{"norm": "rmsnorm", "norm_place": "pre", "attn_scale": 0.177, "init_std_o": 0.0442}
Each number is 500 + 50 x the weight over its row's rms, rounded and kept within 0 to 999. Layers, rows and columns count from 0. Numbers have three digits each. The size before them is the row's rms in percent of the matrix's.

# up: layer 4 MLP up, 704x128, rms 0.0802, rows 426-432, columns 0-127
# down: layer 4 MLP down (transposed), 704x128, rms 0.105, rows 426-432, columns 0-127
# gate: layer 4 MLP gate, 704x128, rms 0.0902, rows 427-433, columns 0-127
up426 115:566533572442503549480493416483558526520489452446510452630552520488540419535603524430476570528499497505493507517549534615473462556501592515531551549491464575521477630530494467579547491483444528471567548486433549427452491494535481562476477498437452439511489476488460482543406541510455549631554480585524532437518457447535549507492445496450415424578446481529496407556460520527537572451459
down426 108:480430506437562422502525413513534506543518543522590417463499450586489478522414412586529460486454470431500472567524477627538584448479467448481482505521549541465497547562545493524521601574527538493525506520441521475406542539420535452438452570527472511518444576473499604481447515555509513485344491540521463590522501517503499579480499477487452506486576451524461544484455474482628503581544
gate427 099:479455506482548552462449439420491414502458613480481476470402554536451404429534506467520519529516532537490549474536454494466515582528541436620461443536469515526534495493512513478521515499459534525504430492477554475431516520624479592500434470474530461495512462481517516512448540435532463464473455419543591481448503469490528454512499622524476394510415420520667539554615523550432440484508
up427 101:511520495490574508549470471533568472519465433580553535529435503506555442423486537447424492507431499436520521515363543520493527569463572529526452474539427569574435461498529494482470519461382524438515467552513522435498516536553494546530523477541411439541448419527492460576434501489642506506405483499573577482454484491571487490475543566489495526395509536452581424569579572529443485418536
down427 098:452453557532529460519512560575447493470455416443530555579569519456501514518527536429599406496521504459576449498506551491544509493462456536438484583495524510487565477547446428472467568442488492501421577546519380522580544491314555499408518442560524446578552565565411525523474459472446544549498526585449523481566478487551544443525503476443526558539525451578517485511441480487457536481491
gate428 111:523539451560394480470582464489507489429560490434410539424439589523478452534525558415530560501513564500509549418495577433456484438540452497460518533551420530479467483560466496439498542479517415487538511466514479549365501573498537538480483514391459536507538481548583561420444548487467524544446506531489434487504449548414474447546510410467453489481443451458586579551475565498494623451467
up428 113:425508510584528459547519549556480489531524523548509487435537523508545491616511406481506545507626540588564514506391494472484412422491482607413553557504480561534544435515551517454595516557517467495525547481498403468530468540481466565511574565563563498484560424504458471598511483619481601453521556434411517482527457455444509490528516455527566533444440521458521544487525480544548463475560
down428 107:486560473490518518408436475456572506501488408547465540484543485539554537555522482489474490459444494511545554478512509462495505488365421604492463344494546501521415501467439498489461477403563518484461616491482438516463398563506635482544488499537499490525521487518501540487463518506512520580544437484565464596483581469598492496524533593462503616462498486528489487568515545614557512468437
gate429 104:518416570461413529526481515482470426456398572425463519517439569501462563531451443552457519486490586540395439506520463551463429451480511468572469486442530550435539488487436556502499475485561523556423434516505571530563538497492448418504461550553462497466514574476499549439513459529556428435533482465440401569587585636568474513505540540463464464478560545555414600502526494533497454499485
up429 103:420456439542429534555461486518499568564564398383535548545535479465545428466490504527478534540530523569427546471487566471439557500555492420490521490570440483516497472470485529592500585542516503535488508531542481474507562531509443532514579433478467440616477516456437597478627534471525591558489518578532526575555596480505479493440550508432466533508513528441437553557433470407516540587537
down429 106:529454574580469449592490494525421501504513482529485454486510477481613455516506525540458638503486527527483405450540571530514491479505481387546455625510502513484431518547496470469442528525445483551519507540564544481519496486427487521433495501564501547459520537512478487563510457508542583480490448401597396489558496594506589490430463364537447497469561493507433549380430507478461500579458
gate430 093:534517518464492445505587486611407488526392514425508535486565528464526478543463495493456521464447532570589494514487507466499412482515435512484543453561531510448531507608544493454542497511430441580433499500531496429607378534503540569571501466468619452504478441502467465441496492587440541495544504472476447494535446467527416523505544448506453546493552559524536517438499446643484616574509
up430 098:481519456503508442461493530538560510517431543537565521556404471539585438445514545540459524530529440431441462525522475496432630473498543529429507474504502566561521432558562533515487511504542451379451489553469481564493505552526577468485414440474453560493477575586426521525604417536532396519451482543558532531473579562481559517510546436433554506497418505477542553455528364466556535533535
down430 091:559519467519467522575516463519458442512528517519437537434433493460493616412396499477439495463560578479417627439462561473461453582554497519469474589491466502517416511465513468561484482520554543579579492517468563497497527499508435550404491581517389478456529480492487603533422498423557431465547518467553546493541522444562478510527488529601436553529451569437462566446547519491448432491516
gate431 094:496428506450464563401586411405519547433449532521470430507437560534478469578519499475472399502534530522429548569522516544525438437675486529406479534500499459384535548558505497552473540501586488517518461505434419455481418507521582556525496446559553495461512445497511562521534495469402516477499523573556480525465525569519536542477487519561469465479558507580575462557509512580488569471468
up431 101:611413544497514390516428454554488443454612514366524525556530415427465539508472471534439487526485489481398483533472497433525547534507554525543414470551510470578436474398542565617518501512418496499450454475474509570564575553536487532526547503472509492408444486524503547454567456448554548425487529501486543459536532544516468538467557473544444416471523562550588484445448477493438502496549
down431 105:517453507501455594432468473593540540447579568517501453529608479490487488571487514641534465537454427549479388481525543428441531502523578528518462472448669512541563458486482495547507496537517416555517526570432509565500439492505507484472474504490512508454572525480569500549581580502545488549506544480524570482498471503501531473531473484434615520579491471448447525443445534541402515429596
gate432 094:450417450548511498588558547517516384558444545363445544542474508440422500460526503537578602533393518515518546508466419528510541418466478560527453522633610513531383490532541406520507477496482549502420451493473475555479446453519511455540481445537430528457530479500484505448442450460426536433493509483524481555558599515461540536445484495496541553476507454565457500572572520538497522544523
up432 095:501443496497479509515403533517511584562536521532509489534506626485510462587542456530411506451568551518455490442431645521462506529463494561443536489521540520490475545630448405394479529430438434495544434506486521572575468454473499510481384486487496517542480493471461451392465516451477497455424533439468486459542570553478532508402458545464534507534476495596580515560497491471559458515403
down432 094:488449478510570509493449522488606543480551509502477494463395567484540556434520453475479482424501585460438425473490443558482499453544457448469509599618522448472548490507443447585555487533498502467446510416519457552530452400466524488478538517455450514427594574536536502486521561535544534461567578442468435508486436532407511473511457403558511566475559558522453478554630488474434476431586
gate433 086:496528502506494457419548492577516502487463478419547469496460477410505504493528615525430502516558485502475534584455527509567579506496638356427559426472442582524429448417537531534402532452540494482510477433433539520553501494517528492572456598527522475476425561513514436517513432468516521497523540456509468491474480672518525446510520425443470536548511492425505472565455501570484545429458